{"d_model": 640, "positions": "learned", "weight_decay": 0.024}
Each number is 50 + 15 x the weight over its row's rms, rounded and kept within 0 to 99. Layers, rows and columns count from 0. The size before them is the row's rms in percent of the matrix's.

# down: layer 8 MLP down (transposed), 2560x640, rms 0.0389, rows 1024-1066, columns 0-79
# up: layer 8 MLP up, 2560x640, rms 0.148, rows 1025-1066, columns 0-79
down1024 091:41 58 36 68 41 67 36 56 50 47 54 36 33 15 53 27 67 43 63 28 53 26 42 43 63 51 39 54 42 36 53 28 72 48 39 51 61 35 88 56 07 39 71 64 66 44 66 57 42 48 54 62 70 44 23 76 56 32 49 38 37 71 44 35 84 26 26 55 42 29 40 56 33 48 49 51 28 27 47 54
up1025 107:45 51 44 61 64 49 39 71 69 55 61 45 64 46 52 58 49 55 36 50 52 75 43 48 99 73 41 49 46 47 35 33 33 32 23 33 46 44 66 32 29 39 26 30 63 65 54 48 57 66 63 54 61 45 65 23 43 58 50 36 38 47 67 34 42 52 34 31 49 45 66 60 66 65 43 42 42 57 70 31
down1025 103:40 47 34 61 45 66 41 45 40 41 77 33 53 43 64 79 40 57 40 44 31 67 59 37 61 52 86 61 56 58 69 57 63 66 49 18 58 42 35 10 47 55 48 58 11 55 49 50 63 76 48 24 52 47 32 36 82 40 41 23 33 48 56 43 60 71 50 59 64 39 52 55 48 50 54 62 71 52 68 47
up1026 099:45 57 48 63 62 64 67 55 61 35 51 60 38 31 82 38 37 55 68 52 32 70 76 27 32 47 48 25 66 53 61 93 58 58 56 64 33 53 56 33 49 59 82 51 49 35 47 60 55 43 44 61 50 52 55 37 37 51 35 44 36 43 54 71 29 36 66 82 52 48 58 46 47 30 36 40 31 72 73 35
down1026 097:60 39 45 49 40 42 60 65 32 55 74 51 48 41 73 56 39 32 66 40 41 57 63 44 52 56 66 52 63 56 30 78 60 63 77 40 44 67 24 56 41 63 56 53 46 41 62 78 37 46 45 55 47 40 55 21 42 77 47 45 35 43 74 60 43 48 85 67 54 58 65 47 38 26 33 52 33 63 54 54
up1027 101:45 47 52 61 79 43 39 50 68 00 53 42 30 18 39 62 72 58 32 62 46 54 39 48 43 46 32 69 64 52 52 63 38 76 38 36 14 39 41 70 31 51 42 26 40 61 60 16 48 55 39 33 38 59 55 39 30 57 44 53 47 75 54 27 51 68 31 83 58 45 55 65 18 52 55 25 59 62 60 44
down1027 105:72 44 67 56 69 67 29 39 40 70 42 37 36 65 69 35 84 61 60 51 40 55 56 53 57 37 38 42 42 50 38 96 41 48 40 50 79 48 57 70 51 41 37 39 43 73 47 58 31 41 58 40 41 63 58 54 17 34 53 53 69 31 62 66 52 53 44 59 61 38 45 52 61 39 59 50 51 61 51 22
up1028 095:46 40 39 59 52 35 59 44 41 32 53 38 41 63 71 63 48 58 30 47 78 54 51 51 36 58 48 49 62 47 31 84 59 48 47 35 37 75 66 65 42 69 28 48 55 30 38 43 58 70 50 51 54 42 53 46 27 43 37 39 30 40 39 30 51 53 68 55 68 25 49 62 45 48 56 49 63 56 63 17
down1028 098:69 37 57 35 42 42 46 58 33 53 53 45 45 65 73 63 56 79 39 40 46 49 64 60 54 33 58 35 42 89 45 43 22 25 42 24 41 52 59 00 64 69 38 83 55 87 57 29 54 41 71 44 15 46 45 55 69 52 46 50 70 56 56 40 40 64 34 31 40 44 61 38 71 58 72 56 58 49 45 75
up1029 101:65 44 42 47 79 65 18 64 42 54 46 83 52 44 54 38 38 54 81 35 64 64 54 63 53 48 50 39 72 72 72 77 50 57 57 71 39 31 34 31 53 67 35 41 62 47 60 37 70 56 48 57 71 46 69 62 38 82 36 40 40 42 48 08 37 48 54 66 54 39 76 50 53 55 35 32 47 19 35 40
down1029 104:57 27 58 37 54 59 80 23 34 40 50 45 42 54 35 47 53 54 41 55 70 65 25 50 56 61 53 56 58 37 54 63 32 38 66 56 41 53 32 51 46 71 32 44 51 51 45 24 54 65 51 64 31 67 52 74 42 37 35 54 62 70 44 61 41 59 53 39 25 29 77 45 63 53 42 54 42 55 67 58
up1030 095:58 36 52 12 43 61 56 23 58 14 59 42 57 58 58 50 49 38 36 46 52 28 44 47 31 38 30 63 64 58 55 26 37 34 43 29 81 70 43 45 73 43 40 46 59 25 53 50 46 28 50 27 42 70 79 31 63 40 67 55 46 67 54 36 55 55 65 49 58 36 53 78 50 40 54 22 63 68 56 53
down1030 097:52 73 46 54 58 42 61 49 53 48 50 62 59 61 45 37 34 45 75 52 36 31 46 43 70 39 55 46 43 21 95 69 63 44 51 41 22 56 51 18 29 57 57 65 73 46 61 46 31 66 55 54 58 54 54 48 75 64 50 46 39 73 16 56 69 54 41 81 19 51 34 73 22 53 45 53 47 43 53 47
up1031 095:35 42 70 46 61 61 59 31 15 54 41 40 45 52 54 51 59 60 71 27 32 39 26 57 40 77 53 53 53 53 65 55 73 58 41 76 32 47 57 67 52 55 63 33 31 59 54 53 62 51 37 71 65 46 36 48 42 39 53 40 35 36 40 54 25 71 49 42 62 87 40 66 45 42 42 34 31 45 53 60
down1031 093:52 65 37 55 33 58 49 64 67 51 47 55 82 49 60 61 37 73 44 64 67 33 57 56 10 46 35 41 43 32 38 22 56 33 23 36 63 59 55 63 44 53 49 50 86 21 95 49 22 53 78 43 38 64 51 42 38 44 49 37 56 39 53 46 51 60 55 42 51 12 06 72 34 56 34 42 42 51 33 85
up1032 096:54 34 56 53 43 37 57 51 60 38 72 48 47 73 43 48 76 57 42 51 45 56 67 38 33 26 44 57 41 46 61 34 46 51 50 60 69 54 21 85 58 66 78 70 62 39 52 53 19 66 25 51 40 44 66 61 44 43 47 37 27 55 73 49 38 51 51 26 65 49 60 46 47 31 45 27 43 30 85 67
down1032 094:28 24 42 33 58 42 67 57 63 36 48 56 38 79 82 55 46 30 63 77 46 38 63 54 44 38 59 44 52 31 53 57 30 52 71 49 42 16 47 63 34 30 39 59 70 61 59 40 58 37 46 62 71 30 34 34 57 49 59 51 63 53 31 33 44 48 33 74 45 53 64 44 47 44 40 49 80 43 48 52
up1033 097:55 48 47 45 46 76 22 52 43 33 11 48 48 81 86 73 45 49 20 60 48 56 55 21 53 46 46 40 41 57 16 49 46 53 51 39 44 51 58 56 53 64 57 65 42 63 70 40 62 19 47 42 40 40 47 23 59 35 62 50 48 42 16 64 21 42 55 44 71 44 59 49 68 46 59 73 43 64 34 67
down1033 097:41 74 61 58 51 54 48 33 51 43 35 55 54 62 80 59 51 51 56 59 46 66 44 35 52 59 66 62 59 68 44 45 65 34 50 49 22 49 86 49 57 49 35 46 42 57 56 34 45 62 37 72 42 52 36 41 20 61 26 29 53 51 72 47 74 58 47 52 36 09 35 55 69 47 36 49 28 59 49 59
up1034 093:51 46 56 43 40 19 48 53 58 65 57 47 55 71 27 57 59 45 59 66 32 21 37 70 68 55 68 47 52 57 60 55 35 74 40 59 25 78 60 63 62 67 58 52 21 45 47 53 61 53 52 61 58 91 62 75 49 32 53 47 45 55 50 52 36 53 49 30 59 76 42 66 45 44 49 62 66 51 65 35
down1034 089:32 54 39 62 74 48 44 61 81 41 39 31 63 44 41 39 66 54 60 56 48 61 52 16 31 30 50 39 36 68 63 43 59 28 49 69 59 71 29 29 67 60 09 43 42 49 43 41 38 55 56 30 34 43 52 61 44 68 51 35 32 52 42 47 62 56 28 61 64 26 36 81 58 35 54 62 50 33 46 45
up1035 104:61 48 56 68 66 43 31 58 53 58 52 49 69 54 28 57 59 39 49 58 62 41 45 49 71 55 12 50 56 70 55 66 48 40 22 56 54 50 57 55 61 33 13 42 27 39 44 48 43 49 48 57 62 62 43 48 60 46 42 56 64 57 64 29 62 43 38 48 39 46 67 49 14 36 29 34 46 66 42 44
down1035 102:46 76 60 48 41 12 40 67 27 52 39 47 65 66 52 45 71 48 35 22 85 56 56 63 64 74 45 66 41 71 45 53 64 54 36 59 64 51 51 45 44 66 60 42 67 53 26 45 63 53 40 28 73 71 17 39 63 45 58 57 56 71 47 32 80 63 20 33 44 30 61 37 41 57 38 50 49 43 45 59
up1036 101:56 47 54 26 43 70 35 62 51 35 74 43 71 77 43 41 38 29 70 80 43 46 58 58 57 41 52 36 46 40 49 50 58 52 88 39 61 40 38 37 51 38 30 59 57 44 38 59 55 37 62 59 58 73 63 65 48 64 82 76 26 57 59 59 27 64 51 41 31 36 75 64 42 52 62 63 45 71 70 63
down1036 106:54 59 61 62 34 46 48 32 58 56 42 54 29 52 36 52 21 83 42 69 50 42 50 50 48 66 40 48 64 32 32 59 51 29 36 21 64 28 39 43 70 73 43 45 60 56 38 56 30 43 55 35 37 83 75 39 69 27 49 61 74 44 42 40 39 48 50 06 22 74 52 62 09 39 50 72 49 59 70 53
up1037 111:58 45 65 71 57 40 47 60 40 50 31 57 24 65 26 49 33 38 43 69 31 74 42 51 36 90 37 61 59 31 72 89 52 49 75 74 67 47 62 66 43 42 61 49 18 48 73 54 52 36 47 59 58 55 41 56 24 56 44 70 33 74 56 66 42 53 59 80 25 58 42 27 29 48 35 32 45 51 65 76
down1037 131:33 61 52 21 38 65 41 52 39 45 53 35 56 57 62 46 61 54 46 30 54 36 66 58 52 38 62 26 50 63 38 17 28 67 47 12 43 45 63 34 41 63 52 29 79 63 68 45 53 67 49 39 36 45 46 44 89 31 43 50 55 44 23 55 62 50 46 45 84 47 47 48 79 36 61 48 45 43 55 43
up1038 099:54 58 56 57 54 70 36 70 48 48 66 37 43 41 34 51 32 43 32 34 51 37 62 48 52 60 27 56 83 47 67 68 34 59 72 49 48 43 53 67 42 46 32 57 69 43 55 34 34 46 63 43 42 53 79 58 55 47 47 39 32 68 57 60 44 36 20 54 72 58 56 67 43 37 39 46 19 51 48 70
down1038 096:66 46 58 35 73 58 25 77 63 54 46 03 70 23 28 62 48 30 42 50 44 62 51 45 25 42 49 39 59 52 62 56 67 71 35 42 66 65 16 64 49 49 66 61 42 57 40 35 46 40 72 46 72 62 95 47 61 64 51 57 52 58 69 14 51 24 58 61 59 48 55 50 46 41 48 53 43 31 59 80
up1039 112:47 52 42 45 54 61 37 55 47 34 30 53 56 35 40 42 65 43 59 52 53 38 49 55 81 54 56 35 39 47 32 57 56 43 70 69 39 54 75 49 23 45 60 63 26 60 49 46 45 30 48 37 28 72 79 61 49 64 22 51 16 37 60 48 76 63 23 37 55 44 66 53 50 56 32 40 74 63 71 73
down1039 115:59 44 45 23 54 46 47 69 49 61 60 40 28 62 56 50 46 64 69 58 62 42 26 54 45 79 56 31 49 61 38 52 53 65 49 38 37 55 61 52 32 71 43 44 71 33 64 20 29 46 62 79 64 61 69 36 67 55 48 56 13 38 53 48 64 45 38 60 56 46 60 39 59 63 43 31 45 55 56 47
up1040 104:35 36 38 24 48 77 55 35 55 60 56 55 58 45 70 70 41 57 49 60 52 43 26 38 43 51 32 59 35 65 54 23 70 31 38 38 74 30 65 42 52 58 56 60 48 69 47 41 34 39 44 59 42 42 55 54 77 53 58 40 49 45 43 27 74 21 50 57 56 30 58 63 87 24 32 50 66 42 24 44
down1040 093:45 71 51 57 60 47 55 37 62 62 62 55 62 56 46 31 37 37 54 07 54 77 49 81 76 61 56 46 49 54 49 37 71 30 51 69 34 82 47 58 46 62 53 34 51 43 77 72 49 51 46 15 70 48 32 45 24 40 44 48 63 41 38 77 38 47 53 60 40 36 65 49 65 57 49 72 34 53 55 29
up1041 104:54 57 49 58 30 39 86 58 83 53 48 33 45 38 55 33 49 48 58 60 33 75 41 57 39 68 60 49 61 47 42 44 57 36 48 51 28 60 67 47 28 63 68 60 43 41 32 38 35 65 49 71 42 47 59 76 34 90 56 50 18 58 23 54 35 55 38 42 62 31 63 53 35 40 41 69 52 48 31 58
down1041 106:20 43 44 27 47 56 74 47 28 54 36 59 40 33 55 24 35 46 52 32 66 43 60 65 78 30 41 54 31 34 35 49 39 09 35 55 65 53 46 77 38 58 42 67 65 53 71 50 32 41 68 78 71 46 48 51 16 61 01 55 54 35 64 47 49 54 68 28 43 71 67 40 42 17 24 51 57 55 61 50
up1042 098:59 49 47 57 42 56 27 24 50 33 72 36 24 77 61 51 51 62 14 50 35 42 62 34 48 42 46 55 38 36 65 39 64 75 57 16 75 59 64 69 93 49 26 47 30 64 54 53 70 76 53 61 65 63 71 70 61 33 69 38 43 00 38 37 50 47 40 33 52 66 65 66 58 78 31 35 21 55 67 37
down1042 100:75 47 37 47 44 66 41 33 23 39 36 69 59 65 57 47 44 54 54 61 52 21 48 59 59 48 45 30 72 40 23 42 49 51 73 66 45 69 33 50 54 80 72 59 38 36 60 73 56 62 40 43 45 47 37 39 37 39 58 63 31 34 46 20 28 69 33 00 37 37 70 78 47 82 36 19 54 50 49 52
up1043 099:42 39 59 45 45 37 30 37 39 53 63 21 55 46 62 50 49 43 74 14 62 47 30 48 59 64 58 31 60 30 50 50 66 38 53 40 52 40 53 48 77 42 50 49 71 43 46 52 54 37 38 35 41 45 44 60 60 43 53 37 38 41 29 62 43 65 34 45 86 65 52 52 38 71 42 48 73 44 37 63
down1043 093:55 45 39 55 24 42 27 35 43 45 55 48 54 58 45 41 27 38 43 43 57 60 57 85 38 62 36 51 52 55 38 57 80 39 39 54 52 49 60 31 28 60 50 44 44 40 34 44 58 24 54 00 99 34 51 75 48 36 55 44 35 63 65 64 43 26 72 42 46 22 56 49 48 45 59 59 60 26 29 65
up1044 094:51 40 53 46 37 56 47 44 19 54 60 58 47 46 31 61 46 43 63 54 21 52 69 45 44 74 41 54 47 49 55 51 31 43 47 43 41 69 36 25 53 57 72 47 61 29 32 52 45 36 55 53 63 61 59 36 37 39 41 26 44 88 70 47 54 47 65 40 49 58 54 65 55 37 28 73 68 37 59 50
down1044 090:57 54 23 40 68 55 38 33 47 51 51 63 41 56 49 60 68 61 65 63 55 20 24 48 54 58 58 67 68 45 63 51 50 47 49 44 56 60 44 59 16 55 36 47 55 47 51 37 50 64 44 45 59 55 60 44 50 66 49 59 77 33 58 59 46 31 41 62 32 39 54 67 65 71 44 54 39 39 44 57
up1045 097:55 52 69 48 57 45 73 61 70 42 48 50 59 54 72 49 44 60 62 54 55 38 24 21 64 45 56 35 49 43 44 75 70 30 41 44 42 34 53 33 64 47 54 48 49 33 46 53 31 39 50 44 11 23 30 58 53 61 60 33 33 74 50 81 35 40 44 78 51 24 25 33 59 49 49 60 56 60 52 37
down1045 096:45 66 53 27 30 70 87 58 59 33 66 50 49 49 47 37 50 40 69 41 49 55 28 62 45 34 63 54 52 44 69 41 65 21 33 50 64 68 24 83 14 56 61 53 52 60 70 33 48 27 57 42 48 47 61 22 58 35 37 41 17 43 77 65 46 71 62 79 61 48 52 45 24 48 34 24 71 58 39 49
up1046 102:45 35 58 62 23 82 51 21 37 60 69 31 64 37 67 42 64 63 60 34 67 33 64 54 30 34 57 47 69 24 66 86 72 37 60 51 29 55 51 39 52 49 83 35 26 29 71 64 48 48 57 42 49 21 56 54 34 58 59 67 31 27 82 54 47 51 54 50 23 51 49 33 54 57 53 53 56 37 30 60
down1046 104:54 51 56 52 65 53 23 50 81 68 79 74 34 66 91 25 85 56 63 55 54 35 65 32 67 68 69 38 77 55 44 54 51 24 51 34 39 61 15 38 45 40 55 69 40 29 23 30 39 53 42 55 54 49 60 65 51 51 67 62 51 26 71 58 40 70 34 51 23 39 48 34 51 65 30 64 89 49 59 37
up1047 103:58 49 72 69 49 44 53 33 37 43 43 63 52 53 48 67 65 60 45 45 63 33 44 56 64 37 89 67 44 33 68 36 64 60 57 26 65 56 78 37 41 52 19 15 50 44 51 35 20 68 41 62 61 59 60 61 39 40 38 43 52 46 33 64 82 51 32 56 42 80 49 40 73 60 40 70 43 29 32 40
down1047 101:41 68 47 60 48 15 35 55 40 38 57 78 43 66 40 68 16 41 49 65 45 83 70 52 47 57 43 24 62 23 37 28 45 56 52 50 57 40 21 38 43 47 43 39 68 33 37 49 45 58 50 52 44 41 68 74 46 48 75 39 34 43 84 61 71 46 56 59 46 87 39 34 25 58 52 63 24 31 44 50
up1048 096:66 31 46 51 43 47 61 48 53 54 57 67 68 45 51 66 50 69 48 44 38 41 45 58 68 40 71 50 72 54 27 44 49 62 31 51 57 30 30 48 44 45 48 53 28 41 51 57 31 16 39 47 81 54 61 50 56 48 51 61 48 71 46 56 52 86 64 45 43 64 52 73 58 34 73 15 55 52 51 31
down1048 091:45 66 28 35 41 56 24 30 60 45 39 42 51 74 15 69 45 39 45 45 52 30 50 50 42 37 51 43 33 61 54 35 42 37 45 38 50 38 23 63 51 43 63 54 86 65 46 48 68 61 27 68 49 34 47 67 32 41 29 27 44 34 42 44 51 76 43 46 53 49 32 64 55 38 42 50 51 61 57 52
up1049 110:57 26 32 47 51 69 37 65 20 93 51 49 43 61 77 34 41 34 55 36 58 51 44 44 33 43 56 51 35 42 41 15 28 30 30 25 77 57 63 77 26 64 65 55 42 23 68 51 08 51 58 28 34 46 52 61 46 61 37 27 31 51 52 63 72 47 29 63 41 53 42 72 53 34 45 42 55 43 56 43
down1049 107:68 70 58 39 72 46 22 66 43 41 42 70 35 41 73 57 32 55 58 48 65 51 66 50 42 32 32 38 52 78 67 53 33 71 44 50 39 50 32 74 42 64 66 66 51 43 35 67 30 71 53 50 63 29 66 74 64 62 42 30 50 49 65 41 53 62 37 68 49 36 53 54 57 45 69 41 28 62 33 63
up1050 094:30 43 41 39 45 46 35 40 76 48 47 48 55 67 72 42 55 40 38 49 45 72 76 46 78 34 44 69 52 36 64 72 52 31 58 40 23 62 78 38 36 34 18 60 69 50 43 23 65 26 41 41 64 48 86 41 45 43 27 42 56 33 41 40 41 03 38 65 83 59 47 56 55 60 42 02 58 42 68 52
down1050 098:51 49 50 67 58 39 44 41 37 40 43 38 56 42 33 54 48 65 65 41 53 40 49 51 32 48 58 63 68 56 39 46 69 20 52 42 35 57 56 58 73 80 35 59 17 53 55 57 46 51 55 69 36 40 64 53 78 57 62 52 70 64 65 50 38 84 50 23 68 60 32 81 43 33 53 50 62 62 49 19
up1051 103:45 57 64 60 37 77 56 82 53 84 25 52 36 53 65 42 40 54 32 67 46 53 43 42 58 73 48 36 44 39 21 51 45 42 36 45 29 71 69 58 67 42 52 44 55 18 42 55 68 44 44 65 07 45 28 60 41 66 64 30 40 43 62 58 50 61 21 33 45 50 32 60 61 27 38 70 37 68 47 44
down1051 096:53 68 73 58 53 33 36 32 80 51 70 62 26 35 51 46 75 18 49 71 68 41 53 45 50 44 54 52 54 49 54 55 35 55 77 44 52 38 69 67 38 56 09 57 45 60 31 36 48 60 70 42 24 42 40 76 40 32 36 59 49 61 76 20 49 23 58 63 33 51 37 55 43 71 31 57 35 43 68 51
up1052 097:55 21 61 45 71 31 56 46 48 61 59 65 70 72 54 49 41 66 46 42 62 71 54 25 64 62 46 44 54 65 78 61 45 26 70 78 29 38 64 32 52 64 25 60 58 36 37 39 51 46 45 73 57 71 38 21 79 38 65 39 53 55 48 59 24 61 61 53 61 35 56 65 54 32 65 65 64 40 48 67
down1052 102:49 26 76 25 47 54 66 66 29 66 53 34 68 34 50 51 73 54 23 64 51 64 41 46 43 47 41 28 66 57 77 33 43 49 66 32 60 51 46 50 50 72 82 40 61 64 58 65 34 63 42 37 37 63 41 41 43 28 53 71 56 54 33 45 48 44 54 37 54 43 80 29 82 41 54 27 47 27 52 36
up1053 124:56 35 26 55 64 41 70 47 66 80 63 61 60 62 39 47 18 70 57 48 33 56 58 51 56 19 54 41 59 28 62 21 53 43 52 37 60 28 20 52 39 64 42 30 38 40 58 62 52 61 29 44 40 38 62 51 46 32 71 45 60 61 57 63 42 19 37 53 57 16 47 32 28 29 69 52 46 46 42 60
down1053 133:56 62 31 67 82 51 60 39 33 49 40 46 38 65 44 55 44 58 47 59 51 41 56 68 60 54 18 50 60 27 50 35 19 40 74 35 74 45 24 43 34 62 44 38 58 51 83 59 47 68 25 47 38 51 34 61 48 31 78 60 37 50 50 74 46 48 50 54 36 32 60 58 68 40 96 42 77 44 35 51
up1054 097:29 18 58 61 25 34 57 07 73 40 40 75 28 41 78 64 37 23 42 44 37 72 39 41 61 65 59 52 60 70 59 31 34 47 49 56 53 44 66 46 37 34 68 68 66 41 90 55 56 62 68 47 42 07 46 58 31 62 68 53 40 72 33 71 32 42 40 18 47 34 38 55 33 41 45 42 66 37 18 41
down1054 099:41 40 67 44 41 66 33 40 54 64 69 44 30 28 40 38 32 27 21 22 55 59 64 60 41 43 34 43 36 18 81 41 34 54 31 45 61 51 41 19 40 79 41 36 44 62 57 20 38 56 34 22 45 65 42 74 35 47 63 61 66 49 31 52 30 63 59 45 32 55 55 57 65 44 44 57 62 74 92 62
up1055 098:43 56 43 55 40 73 21 64 51 32 79 64 50 46 63 53 49 48 28 63 63 52 82 54 44 50 66 20 37 60 27 47 33 76 33 49 59 54 51 22 40 59 70 37 72 70 75 50 45 72 41 41 45 61 33 42 71 41 49 35 29 48 62 50 80 54 58 68 69 43 52 52 86 52 72 17 68 38 46 65
down1055 120:56 39 68 80 55 35 69 34 39 49 32 38 51 63 42 52 55 42 70 35 40 37 44 44 42 50 37 50 72 64 49 36 73 40 61 68 45 23 85 50 53 25 30 59 26 19 34 21 63 46 41 72 53 41 56 51 24 57 50 63 69 70 53 58 15 62 41 46 39 56 38 72 33 56 33 54 34 63 57 71
up1056 103:72 71 33 64 68 94 52 41 47 55 59 57 70 47 53 41 38 51 35 77 09 52 54 60 65 46 56 40 63 39 49 53 58 55 38 57 50 68 21 74 51 29 45 34 64 75 41 68 54 38 59 40 33 21 47 49 50 43 35 53 60 39 48 28 55 50 62 32 34 65 76 47 59 19 64 90 50 32 72 29
down1056 101:76 69 58 81 37 71 50 77 58 52 73 47 49 40 43 35 52 41 48 61 64 63 34 54 57 65 49 40 41 71 68 43 44 53 55 52 55 50 48 33 63 73 32 65 56 64 39 48 36 46 20 50 48 50 66 66 38 45 62 55 52 63 40 49 48 41 61 75 13 55 35 50 68 57 54 54 68 54 39 57
up1057 101:45 37 74 42 51 44 54 24 51 50 59 32 22 53 58 37 75 36 33 44 56 53 25 65 39 57 34 81 37 24 61 54 07 32 64 53 39 61 70 46 56 48 41 35 54 63 75 33 55 52 54 48 55 58 46 52 45 63 47 39 49 68 55 28 62 75 60 63 80 62 51 74 42 66 66 72 38 37 55 58
down1057 099:37 48 54 60 39 74 54 34 44 64 72 54 48 54 35 60 21 16 59 54 43 52 50 50 35 26 60 46 54 23 66 72 60 36 33 42 61 64 41 54 31 59 10 39 65 64 50 61 40 65 48 48 53 47 67 40 50 22 44 79 57 48 56 37 63 20 48 41 32 40 29 61 63 53 48 27 82 44 66 45
up1058 100:43 18 41 10 44 71 52 67 50 66 49 91 59 68 42 45 57 52 41 35 19 25 44 38 51 56 59 58 61 67 31 81 50 54 50 46 58 28 62 73 21 60 40 52 45 43 28 37 71 60 64 26 47 94 56 17 61 53 60 72 44 48 58 58 47 35 72 33 47 71 62 65 44 35 45 25 59 63 74 36
down1058 103:34 33 52 27 24 31 44 55 71 36 85 59 28 35 49 34 50 56 60 30 54 97 52 42 54 44 47 46 52 47 66 39 68 53 46 63 32 54 68 31 91 51 41 48 35 53 19 58 56 50 54 78 60 51 60 52 17 53 55 51 43 48 49 70 59 64 29 33 74 78 56 53 69 64 43 48 39 38 71 46
up1059 111:61 58 63 56 73 15 61 71 55 52 41 58 46 36 49 54 51 35 61 53 45 63 65 27 49 46 48 43 27 61 47 51 51 51 77 63 45 38 73 23 22 31 52 39 38 39 55 82 54 25 49 55 68 45 36 21 39 35 60 52 55 39 29 38 54 71 61 54 81 45 63 46 43 57 39 52 39 62 62 44
down1059 125:73 56 54 61 73 48 59 34 57 61 60 38 50 53 26 42 36 37 54 67 54 52 54 27 34 53 22 59 24 74 43 50 53 57 56 58 53 56 94 46 60 39 77 46 54 45 39 72 38 55 54 53 58 55 24 69 44 63 62 27 82 48 11 49 57 55 58 61 63 37 50 19 51 55 33 44 20 53 59 23
up1060 106:70 33 53 60 53 41 57 46 42 56 31 64 54 27 48 66 38 48 35 44 55 19 51 51 55 37 52 69 32 58 41 42 48 58 84 34 63 61 39 66 63 53 67 49 63 66 58 45 58 59 74 81 23 20 68 45 60 76 53 42 27 69 55 60 47 64 33 52 59 53 86 50 29 45 44 51 41 13 64 61
down1060 108:37 52 57 59 56 39 64 20 24 46 65 59 00 59 44 59 73 56 38 34 38 58 74 51 42 65 39 43 73 55 36 48 46 82 79 29 28 44 57 74 63 46 38 34 65 42 41 29 58 54 45 51 40 41 53 40 36 78 50 52 37 43 78 47 27 44 41 62 26 36 65 62 59 46 44 39 33 39 27 83
up1061 099:62 68 26 69 59 46 57 53 53 50 61 60 55 64 71 76 54 50 75 47 38 46 39 42 55 55 33 46 43 34 72 61 64 58 33 76 56 42 41 68 17 52 34 56 78 36 44 91 47 64 22 59 70 13 52 40 24 43 61 38 66 43 53 57 42 40 64 43 54 38 42 60 76 36 54 62 53 36 49 65
down1061 102:45 59 22 25 62 41 46 98 64 66 42 49 46 47 60 43 54 37 31 70 17 33 41 69 67 63 25 47 21 44 66 56 22 43 53 66 52 53 43 53 65 47 63 47 40 54 65 33 55 48 61 56 38 33 63 25 62 56 14 37 56 60 81 54 72 27 79 45 90 33 41 35 44 63 33 67 42 58 24 59
up1062 106:51 66 51 41 60 60 46 62 66 64 49 54 59 52 41 72 37 55 72 37 62 65 53 47 55 52 61 54 55 74 43 42 37 40 39 44 46 51 64 72 56 46 22 68 42 49 58 47 64 46 24 32 40 54 35 80 38 54 34 53 49 71 42 50 25 74 83 36 50 39 71 28 70 49 40 51 66 55 36 54
down1062 100:70 59 54 49 28 63 31 74 58 79 62 45 69 55 60 54 34 56 56 42 72 28 35 28 65 68 36 60 59 54 74 56 68 29 67 29 34 50 77 56 50 42 56 69 36 65 36 50 30 48 42 68 64 37 42 49 49 57 17 48 03 49 71 51 39 41 56 67 61 36 56 48 55 52 23 36 34 23 41 19
up1063 099:41 57 26 62 46 48 51 53 51 37 16 27 54 67 40 50 50 41 41 72 68 76 45 50 37 33 78 23 90 53 34 68 38 38 68 44 35 66 15 46 52 46 57 60 42 65 54 26 32 29 62 36 39 49 50 35 37 42 24 50 54 35 45 49 46 50 48 65 41 37 35 55 40 78 73 54 58 44 66 60
down1063 101:31 42 48 44 51 66 58 52 49 52 64 48 62 54 40 64 51 65 36 45 57 51 51 78 41 98 40 96 63 36 52 57 64 41 25 34 25 60 68 46 45 36 43 41 67 45 65 55 36 43 30 42 67 58 35 65 59 72 57 55 55 57 45 48 77 76 66 40 68 42 51 57 56 47 53 34 69 44 52 36
up1064 097:20 33 79 50 38 67 44 22 63 47 64 28 58 68 63 62 43 48 61 84 42 44 38 59 68 54 55 22 59 34 60 49 56 52 54 64 30 26 44 87 39 59 65 23 44 66 47 52 30 58 53 60 64 28 42 52 37 70 69 50 66 66 63 45 44 73 32 42 31 58 29 16 66 67 21 77 78 67 76 34
down1064 097:42 56 52 44 45 65 39 49 32 30 45 44 52 39 97 51 33 52 50 41 40 60 35 41 86 41 45 42 22 49 36 67 44 09 63 49 67 25 41 45 76 67 49 58 57 23 45 40 60 43 39 72 45 49 32 35 62 79 52 28 20 33 10 55 46 67 09 31 45 81 50 60 66 73 48 55 71 41 17 43
up1065 103:33 68 41 54 62 80 42 48 87 38 72 30 74 31 30 47 49 62 41 54 43 45 66 23 53 76 21 41 58 65 64 49 77 66 59 57 52 36 56 47 52 51 57 23 38 50 69 53 58 57 66 48 45 51 67 45 56 38 29 68 41 53 34 78 59 52 41 62 16 62 51 54 54 44 66 40 19 38 71 57
down1065 102:20 59 18 62 53 55 37 61 58 45 70 44 44 57 57 21 36 51 46 49 37 43 42 36 46 57 68 29 58 55 28 56 32 57 42 54 11 45 43 48 51 60 49 65 42 14 38 62 56 39 74 36 49 67 65 43 60 66 61 54 50 67 60 49 49 51 47 25 44 28 78 72 58 53 68 26 35 71 48 56
up1066 095:84 49 76 75 27 23 46 35 63 57 37 44 30 71 39 42 74 33 34 62 47 79 40 31 84 49 78 19 32 30 56 61 30 32 61 60 29 60 74 48 58 52 47 64 43 54 47 49 39 22 39 47 60 20 57 56 52 39 51 55 32 45 73 38 63 71 32 33 80 58 41 46 55 53 10 41 72 50 62 44
down1066 090:43 66 48 47 46 84 36 34 55 53 73 61 42 69 38 49 37 57 70 62 71 36 52 39 28 15 45 37 42 77 48 52 58 53 64 47 52 54 19 52 59 55 47 15 45 54 54 32 38 49 77 49 49 63 53 45 52 62 72 36 75 58 35 41 45 25 79 27 36 43 70 46 43 90 71 61 53 20 44 51